Each number is 128 + 24 x the weight over its row's rms, rounded and kept within 0 to 255. Layers, rows and columns count from 0. The size above them is the row's rms in percent of the matrix's.

# layer 4 MLP down (transposed), 1536x384, rms 0.0478, rows 888-912, columns 192-255
size [ 96  97 100  96  89 100 103 107 105 101 106 101  98  92  97  91 110 104  96 102  97  98  95 105  93]
[[177 193 134 124 159 120 120 127 158 125 118 143 136 114 133 146 132 145  95 187 150 121 146 143 117  83 151 151 131 129 113  90 100 129 105 159 142 113 135 129 137 143 125 137 112 151 153 130 124 146 133 182 145 152 184 186 139  70 151 168 123 142 146 125]
 [ 93 122 112 161  84 101 149 116 127 140 109 159  51 146 111 127 118 133 137 117 135 132 164 174 142 132 141 120 132 172 117 114 136 132 138 134 173 152 151 141 140  91 126  98 189 130 107 103 116 143 132 125 122 111 121 115 151 122 134 134 109 137 122 115]
 [141 156 128 128  91 140 113  92  95 117 125  90  98 116 140 126  92 164 116 133 154 123 125 145 104 135 131 140 166 142 126 137 125  96 121 116 113  84 118 146 127 135 151 116 139 128 141 131 157 179 180 137  98 111 115  99 106 111 108  89 146  88  81 133]
 [121 102 115 107 103 105 134 123 122 146 138 159  88 156 130 102 134  97 161 136 111 126 111 127 146 101 151 110 122 145 157  83 181 177 126 118 109 118 109 112 105 127 114 117 107 128 112 109  98 108 153 110 105  97  97  85 106 103 127 132 113 121 117 118]
 [134 114 113 123 117 119 175 174  93 103 155 112 146 180  91 103 133 128 122 153 106 144 115 116 107 140 164 114 154 113 163  95 117 106 124 177 107 131 135 146 100 105 167 114 114 123 111 127 108 134 139 100  86 122 155 109 154 108 125 154 165 120 155  98]
 [156 146 169 126 144 137 109 122 138 107 179 143 125 164 120 108 117 154 165 151 130 161 133 145  93 149 194 134 158 103 100 120  84 137 132 135 160 108 130 182 114 106 143 127 139 100 135  98 195 150 170 118 140 147 161 119 105  94 189 109 141 132 146  69]
 [134  59 146 124 137 136  98 147 138 111 137 124  91 171 153 130 135 123 116 102 112 153 106 116 137 103  91 117 127 135 114  88 168 150 136 162 114 132 127 133 109 128 117  95  86 133  98 145  87  92 138  52 107 122  91 165 160 137 135  95 162 130 120 136]
 [138 111 132 142 112  99 114 110 107 154  98 155 155 128 120 101 138 163  92 146 113 164 141 154 171 110 156 112 116 132 124  92 139 115 139 113 101  72 155 161 158 101 115 146 159 139 147 175  95 116  59  97 113 164 102 144 123  78 101 141  94  97 103 137]
 [154 119 134 154 183 124 152 112 145 131 117 114 100 120 126 126 141 145 132 150 131 142 114  93 104 110 126 138 133  94 109 120 117 114 103 152 166 122 115 145 136 158 119 155 128 147 149 142 203 156 158 128 143 170 120 121 136 145 164 108  84 124 149 152]
 [169 115 109 119 151 107 103 163 121 141  94 137 132 141 109 153  98 154 106 158 143 102 109 159 109 128 151 156  94 130 133 107 157 125 104 147 124 141 134 117 116  58  95 120 144 131  88 138 104 154 141 124 139 132  91 164 123 104 155 148 121 130 148 132]
 [ 90 104 122 133 114 120 125 133 164 104 186 119 149 131 147 120  86 148 100 150 144 141 124 154  82 116 106 122 117 184 138 160 135 127 150 122 166  95 124 168 142 151 105 157 116 115 100 117 123  74 134 138 108  85 112 138 149 116 108 150 131 123 118 116]
 [118  87 135 176 153 130 112 127 125 176 134 132 165 137 161 142 145 142 122 147 121 130 120 167 141 128  99 123 136 101 151 106 122 112 105 114 149 126 139 166 124  96 102  99 122  82 120 152 144 186 123 118 169 118 104 128 104 118 143 130 104 125 120 135]
 [103 147 147  83 134 147 104 148  89  71 128 140 134 146 108 105 143  75  88 115 179 145 113 116 100 144 140 115 121  81 134  92 107 121 108  98 161 138 100 161 153 128 126 147 124 115 149  93 147 115 142 131 105 136 107 143 140 160 134 145 120 137 152 149]
 [139 155 128  80  92 166 119  82 133 111 159 141 104 178 150 125 118 141  85 124 160  92 118 136 140 142 154 137 116 109 109 124 129 136  97  72 107 151  92 133 114 106 144 120 127  99 138 155 119 118 129 127 127 142 129 152 144 163 104 140 103 140 137 134]
 [146 123 115 104 130 186 149 133 141 129 123 137 134 104 118 109 104  80 132 140  96 124 169 122 145  96 128 153 155 162 169 136 185 169 109 128 106 108 128 128 143 144 149 121 138 136 120 145 120 116 171 148 121 101 162 104 116 103 140 104 134 148  90 127]
 [ 94 172 114 135 138 121 161 116  96 141 157 154  83 110 155 147  96 143 161 133 123 110 160 149 118 121 119 121 146 135 131 148  91 121 109 108 136 136 167 121 151 124  86 152  96 130  91 167 149 143 110 159 178 136 194 129 108 130 100 116 129 173  89 110]
 [156 108 135  87 179 108 122  99 129 130  99 111 108 135 141 124  96 163 132 109 141 129 138 118 130 148 123 141 131 119  98 167 107 143 166 131 126 121 162 149 117 130 110 124 129 199 183 138 117 138 103 116 118 130 220 128  77  90 115 179 123 143 115 170]
 [157 145 136 133 133 112 127 119 131 131 130 181 166 145 135 130 111 125 116 133 102 137 152 160 104 106 132 161 134 163 141 154 121 127  99 147  87 101  88 110 138 105 115 150 157 114 102 141  89 126  98 148 172 136 120 137 178 132 118 167 109 119 114 106]
 [149 141 145 137 122 149 166 161 156 111 161  98 140 119 137 136 102 108 156 157 122 114  81 119 125 111 126 180 106 139 100  98  85 112 116 107 151 133 117  96 166  82 102  98 113 121 128 124 112 147 147 139  96 127  77 127  91 115 118 153 134 115 167 118]
 [123 140 113 149 115 106 165 136  86 182 127 142 109 141 141 130 111 153 120 168 144 118 105  95 142 128  98 121 140 131 201 130 175 174 164 158 105 127 139  97  97 132 119 138 131 105 134 119 117 125 135 156  97 113 130 136 128 114 136 150 131 116 117 134]
 [132 142 121 160  84 128 154 109 104 105 107 120 117 146  95 174 149 159 126  59 140  64  97 151 145 168 125 170 126 156 133 112 134 134 105 164  86 149 165  97 133  93 198 136 131 128  95 149 151 201 150 106 105 149  99 156 115  83 123 104  85 158 168 124]
 [133 120 151 101 175 154 134  89 153 165 105 101 155 130 142 127 101 107 127 146 140  85 128 129 120 148 175 134 190 147 138 140 115 152 121 103  92 143 171 120 148 112  99 174 114 146 144 173 141 123 101 118 126 109 136  99 174 193 149 109 126 153 144 112]
 [121 148 132 112 134 106  77 119 190 156 161 114 105 113  90 112 122 122 125  99  82 140  78 201 104 122 118 127 123  83 138 106 154 137  99 109  91  99  89 117 113 106 152 132 107 159 125 135 145  84 102 159  93 102 108 168 115 196 154 128 147 122 170 126]
 [151 116 139 136 144 163 144 133 155 102 108 124  95 118 163 123 106 120 133 120 140  90 126 144 129 130 134 122 140 128 141 138  95 143 109 140 142 109  84 132 130 120 128 130 128 107 119 131 130 102 174  91 131 101 105 117 130 122 113 103 146 136 157  88]
 [123  86 143 144 104 152 106  98 148 128 151  89 114  83 152  96 112 113 128 128 153  99 121  95 132 129 145 127 132 135 152 106 119 112 135 151 120 116 115  90  91 151 143 114  92 148 103 120 143 158  98 112  81  91 156 155 102 114 134 114 138  92 115 128]]
# layer 4 MLP up, 1536x384, rms 0.0521, rows 889-912, columns 192-255
size [ 99  98 105  91  97 102  96  97 104 100  98  97  96  93  96 102 108  99 104 105  97  99 105  99]
[[165 149 148 155 153 129 155 160  95 134 124  97 123 103 155 114 136 152 145 161 171 151 107 105 127 202 111 128 147 126 147 119 139 124 105 132 115 112 116 152 102 150 114  85 124 128 157 114 114 106 116 160 169 107 131 114 105 128 111 125 154 147 156 181]
 [124  99 106 125 126 143 152 125 105 112 146 134  97  85 120 170  91 131 159 142 134  83 134 119 160 144 134 103 126 130  95 165 155 135 102 110 146 110  48 134 119 137 180 117 180 146 131 111 140 126 105 123 153 102 129 138 110 138 141 130  96 126 145 119]
 [135 155 136 130 121 147 103 122 115 135 117 105 155  95 126 136 104 115 136 120  92 140 154 100 138 162 165  63 127 106  93 158 109 136  84 142 105 122  71 118 150 123 102 136  91 116 150 149 155  91 128 150 145 115 109 145 134 174  80 153 145 136 144 125]
 [147  85 110  79 115 147 151 146 124 135 115 131  98  85 128 139  93 134 115 141 163 145 121  63  85 104 122 132 126 107 155 146 139 127 104 136 129 156  75  96 148 113 131 104 103 122 135 104 166  95 115 127 167 124 131 151  89 156 154 160 133 133 137 169]
 [132 152 216 124 141 114 122 149 102 140 168 124 129 143 137 146 117 132 121 126 125 124 127 112  91 146 158 120 167 124 129 184 101 141 147  94  79 120  80 176 130 147 144 150 112 129 138 152 159 105 120 129 143 100 102 172 193 115 176  97 139 107 135 129]
 [146 132 100 125 130 151 155 128 140 158 109 125 152 179 125 124 165 101 176 134  77  87 120 134 136 153 168  98 115 140 114 132 128 148 132  97 122 128 108 113 139 107 123 153 153 170 113 136 118 111 142 107 137 102 121  81 109 110 131 104 154 120 159 191]
 [127 162 151 107  95 159 160  98 161 115 115 107 151 137 149 143 126  77 143 165  71 104 164 111 131 126  92 127 105 116  41 183 118 192 120 133 132 113  73 148 156 105 161 114 111 116 100  99 188 113 140 153 128 127 114 101 148 123 176 103 146 117 104 145]
 [117 149 111  99 132 117 161 148 121 174 121 117  98 158 147 128 128 109  99 115 109 120 148 156 122 116  72 108 102 160 136 169 157 122 151 178 113 137  81 160 156 142 143  74 130 124 169 184 117 133 139 104 131 131 123 136 162 134 138 113 164 118 122 166]
 [139 135 147 118 152 122 135 116 142 129 132 150 125 148 133 112  96 113 110 160 104 111 134 157 129 116 112 135 135 142  97 135  91 107 119 143 147 155  95 119 124 130 124 134 129 153 108 143 100 151 122 136 144 116  96 138 156 118 148 140 156  95 129 106]
 [120 131 140 127 107 148 146 116 118 160 133 148 123 130 107 100 134 127 132 148 121 139 130  98  71 156 131  85  99 114 137 143 143 154 104 119  64 123  87 130 116 180 103 124 179 134 152 120  94 139 122 100 130 115 103 146 146 156 125 141 148 127 137 106]
 [ 85 163 121 168 136  91 106 166 126 165 124 167 138 110 119 169 153 124 141  79 112 141 164  93 147 141 145 143 126 104 177 138 133 165 153 141 110 161 107 155 119  91 113 109 159 134 111 131 146  82 144 123 134 123 111 114 151 144 128  90 160 159 115 133]
 [129  99 103 116 179  96 163 133 100 128 132 140 157 121  87 141 142  98 140 158 114  96 132  79 114 127  83 138 154  94 117 129 138 141 133  79 104 138 123  93 122 143 128 133 135 116 102  65 171 122 137 116 117 118 113 154 138 144 148 133 134 123 132 130]
 [132 127 106 158 125 134 173 130  99 142 143 128 167 111 151  93 151  93 155 149 133  79 145 120  98 107 110 151 104 171 137 108 152 153 147 139 127 138 137 134 120 131  73 108 134 134 138 142  92 145 158 160 126 123  98 144 138 128 142 138 182 131 137 126]
 [151 102  74 143 128 138 116 155  85 151  86 101 101 128 190 179 115 136 128 187 165 132 122 148 121 153 148 152  96 134 113 118 106 125 166 132 153 178 108 112 104 120 157 142 116 160 152 117 118 122  94 119 149 142 119 154 139 151 121 137 109 132 142 103]
 [136 166 162 145 191 116 150 142 154 126  99 137 136 109 115 128  89 132 143 129 143 141 164  90 104 166 147 159 129 140 157 119 157  98 144 177 168 106 113 124 118 137 107 165 106 135 176 147 134 132 132 130 144  95 113 147 140 131 105 141 193 152 152 134]
 [133 149 142 107 130 146 149 132 164 160 127 135  94 126 132 104 110 138 140 146 139 131 173 138 106  82 141 102 129 178 134 175 108 149 138 147 109 132 106  95 105 163 107  86 129 134 128 104 125 152 124 140 152 130 138 154  86 165 112 114 171 133 118 113]
 [112  98 137 173 143 153 148 111  99 109 145 112 161 149  82 146 108 113 120 142 135 130 115  89 141 173 121 129 101 133 112 119 116 187 145  89 103 104 133 131 109 175 195 116 119 110 126 163 136 145 159 155 180 103 103 111 185 115 163  98 157  89 164 127]
 [108 120 130 140 100 129  92 139 121 122 149 137 121 138 132 130 108 140 110 135  91  92 151 129 107 181 154 107 121 119 129 106 158 115 131 150  99  85  92 116 121 138 139 140 125 160 158 139 139 166 148  71 119  99 141 153 150 103 119 134 128 136 158 131]
 [154 152 157 137 157  93 123 153 141 128 146 125 141 123 149  84 127 137 162 124 147 189 127 126 116 104 123 120 150 140 147 175 140 161 131 145  54 132  84 111  97 131 135 130 126 112  90 127 102 134 136 136 157 132 134 109 122 122 124 150 156 125 135 117]
 [128  82 141 139 111 124 109 114 130 129 119 139 125 106 150 106 105 116 122 117  45 170 138 102  88 141 135 134 100 122 102 160 139 161 109 114 119 131 104 146 123 115 118 132 128 115 148 126 131 112 166 129 165 108 123  97 138  76 146 109 105 138 133 125]
 [149 141 134 169 152  99 147 175 140 106 155 176 122 156 124 145 139 112 168 105 127 101 161 129 132 122 129 136 138 134 123 139 108 178 134 129 157 100  91 124 124 152 120  97 146 171 118 159 112 161 108 152 148 129 130 134 106 142 129 145 160 136 153 127]
 [ 95 123 115 132 160 113 153 167 127 110  93  86 124 136  88 115 148 109 141 152 107 110 143 116 104 161 113 109  86 157 121 196 154 140 175 108 105  83  82 149 101 168 103 106 122 157 130 149 140  99 119 119 120 125 129 109 140 163 163 129 161  92 162 160]
 [108 144 147 167 130 142 134 166 147 117 116 139 147 112 131 140 151 103 146 146 115 174 131 157  45 172 112 143 130 193 126 140  91 135 129 116 157 136 108 134 137 111 134  83 153 105  74 109 128 124 112  81 170 140 104 140  94 108  97 130 137 131 161 162]
 [113 140 160 119 128 132 127 136 133  76 117  84 164 162  99 121 141  93 147 113 132 164 149 132 145 160 129 137 109 142 161 142 104 110 141 103 131  97 105 135 163 115 132 127 174  94 135 164 120 102 139 100 134 144 122 116  92 114  88 117 117 128 175 151]]